config.yaml
n_head: 4
positions: "learned"
attn_scale: 0.177
parallel_block: true
init: "normal"
init_std_o: 0.00756
init_std_up: 0.0442
lr_mult_qkv: 0.4
beta1: 0.9
beta2: 0.98
lr_head: 0.00877
final_lr_fraction: 0.0
steps: 5432
dataset: "wikipedia_en"
Each number is 200 + 40 x the weight over its row's rms, rounded and kept within 0 to 999. Layers, rows and columns count from 0. The size before them is the row's rms in percent of the matrix's.

# k: layer 9 attention key, 128x128, rms 0.0538, rows 68-73, columns 0-127
# q: layer 9 attention query, 128x128, rms 0.0587, rows 69-73, columns 0-127
k68,099,246,145,176,192,253,222,207,242,192,301,257,239,227,206,85,178,209,186,203,247,162,212,211,182,139,144,207,240,289,176,231,190,208,167,196,173,183,194,154,250,194,199,168,133,160,202,256,116,165,178,135,291,209,185,245,275,171,208,171,222,134,146,209,157,172,249,201,185,242,191,175,193,218,210,210,213,194,193,202,209,163,139,155,159,254,258,187,257,165,214,192,217,265,185,183,158,185,154,210,193,168,190,166,120,230,197,233,208,185,115,207,251,202,193,132,246,237,165,209,188,198,117,213,232,236,237,273,162
q69,083,239,257,180,223,256,192,198,178,223,286,179,159,201,142,197,265,222,191,207,174,198,152,205,151,214,188,179,140,279,69,209,249,185,190,217,237,197,226,191,228,165,206,168,148,239,211,152,155,236,193,232,171,167,241,175,189,146,210,169,144,266,223,178,257,209,177,103,237,179,208,126,186,266,249,188,146,229,197,207,333,170,217,176,229,142,173,150,158,230,235,202,241,222,238,242,196,229,175,196,190,170,221,218,172,240,238,274,256,253,223,230,244,182,206,217,163,184,161,195,177,201,175,229,196,123,187,271,229
k69,097,268,212,148,298,223,140,179,219,183,227,200,225,130,130,246,202,173,198,224,189,200,174,198,154,154,250,154,117,211,186,274,213,209,209,251,239,208,152,175,262,204,256,226,172,271,207,191,143,263,222,224,175,153,185,141,178,169,206,227,191,269,183,217,247,180,148,224,244,182,226,123,214,166,199,215,171,258,242,171,268,189,194,213,184,205,173,158,214,175,220,115,187,302,186,192,175,180,180,179,226,202,138,238,182,232,139,280,236,208,220,228,246,163,250,236,272,125,145,234,199,140,219,205,232,166,165,215,183
q70,100,261,193,252,158,149,164,246,125,235,224,254,222,170,190,211,225,155,223,163,157,167,254,210,232,219,142,224,205,150,267,222,250,186,192,169,217,195,202,214,237,166,244,165,247,200,156,188,245,168,281,159,267,193,202,234,260,195,262,254,264,127,224,209,183,232,228,173,129,224,157,172,146,232,195,198,230,161,267,189,188,173,213,242,158,131,131,242,167,267,225,190,234,141,209,163,261,222,256,155,129,222,240,164,199,241,210,226,150,231,190,214,206,185,173,287,182,226,225,273,198,253,211,204,253,124,236,211,224
k70,086,239,204,218,170,166,92,178,176,140,158,214,178,214,202,275,247,164,202,115,146,165,147,213,219,243,196,182,278,172,231,100,227,249,228,238,301,198,196,200,115,170,230,206,282,162,155,185,194,200,212,262,226,181,181,209,176,218,188,202,152,183,219,161,209,246,186,218,243,182,213,205,201,206,198,166,291,232,234,181,234,236,213,256,200,186,89,191,231,183,224,213,239,197,275,166,175,205,218,189,166,179,211,268,246,162,180,174,244,212,186,275,182,194,184,243,213,155,216,175,173,259,305,199,150,189,210,224,157
q71,092,184,266,199,224,212,234,185,259,138,139,149,210,169,219,207,195,189,192,186,188,179,216,182,177,228,266,234,217,176,139,142,199,128,248,252,203,156,242,204,196,156,164,295,186,204,191,217,179,257,210,177,225,238,143,230,180,185,185,229,119,306,276,164,167,274,215,110,224,167,239,248,224,169,261,179,123,199,238,245,225,155,228,174,172,240,210,181,172,210,192,242,187,212,229,174,180,213,191,146,237,204,205,199,210,135,245,229,243,263,261,197,164,136,183,182,170,155,191,176,163,173,274,212,117,210,113,218,237
k71,092,125,223,173,242,227,218,202,187,203,177,252,204,138,232,262,134,206,199,215,238,218,254,146,187,172,239,213,189,225,200,137,170,133,189,220,163,253,146,147,250,252,179,199,164,188,235,195,243,284,207,190,187,221,235,217,213,191,221,184,150,253,223,221,255,276,197,203,163,154,197,193,239,125,189,236,117,131,200,237,209,206,154,194,176,244,273,147,193,219,206,190,215,187,222,244,229,220,270,183,252,276,181,124,136,205,184,130,197,163,212,194,210,168,241,224,216,192,213,179,216,119,129,193,218,113,157,146,301
q72,099,253,133,229,152,228,193,142,173,183,225,180,210,225,210,254,205,258,145,279,207,190,223,260,248,184,265,157,196,234,282,217,188,169,206,224,233,200,201,211,187,126,208,189,217,198,262,270,201,196,197,128,131,235,187,213,183,233,175,163,232,153,140,209,205,119,170,268,166,163,233,209,143,208,148,194,254,205,171,232,158,250,182,234,208,199,219,195,139,178,176,211,217,225,234,161,198,240,113,279,213,226,219,219,188,246,147,83,175,106,147,199,217,145,221,181,225,197,148,212,221,231,193,202,182,186,265,113,199
k72,109,208,195,227,166,274,206,176,143,163,258,130,185,178,160,171,191,237,241,264,156,230,196,322,249,221,166,209,241,223,226,184,169,197,250,179,151,168,185,201,152,157,198,157,188,168,210,289,187,162,182,186,221,257,189,255,181,218,163,194,224,164,210,153,159,145,97,218,149,180,196,224,157,238,216,106,235,146,198,208,194,200,189,109,233,174,245,203,149,144,264,237,199,140,231,234,230,207,187,211,127,214,264,237,195,232,173,128,152,160,217,145,208,196,170,182,231,245,136,227,234,227,194,219,234,194,220,127,220
q73,088,172,253,108,228,204,216,234,229,166,189,252,157,187,182,138,251,237,226,213,215,223,188,212,199,135,207,140,169,222,187,112,181,247,205,206,196,245,224,184,197,249,153,203,238,242,261,210,233,208,152,189,165,242,114,167,140,216,154,183,180,174,194,162,247,221,115,142,210,213,212,226,217,208,177,222,125,238,157,227,192,216,181,182,192,285,193,208,153,217,170,226,151,215,159,207,255,190,159,244,223,152,166,202,267,156,186,273,172,213,288,191,164,201,170,83,272,173,190,225,279,140,271,147,213,226,197,209,183
k73,084,246,182,188,259,192,290,187,250,292,214,252,216,245,182,195,175,229,237,285,237,215,257,183,119,146,169,225,186,173,188,264,165,257,220,182,75,160,210,189,266,223,125,232,146,243,166,179,258,260,184,187,241,212,171,162,218,203,201,235,126,170,156,212,158,204,235,189,191,196,148,218,217,188,200,236,209,170,194,265,154,204,138,193,195,183,262,219,206,242,211,206,185,183,185,250,239,178,246,224,230,201,159,196,115,176,243,236,178,190,261,222,200,144,197,181,287,295,218,235,237,185,176,213,233,187,160,224,229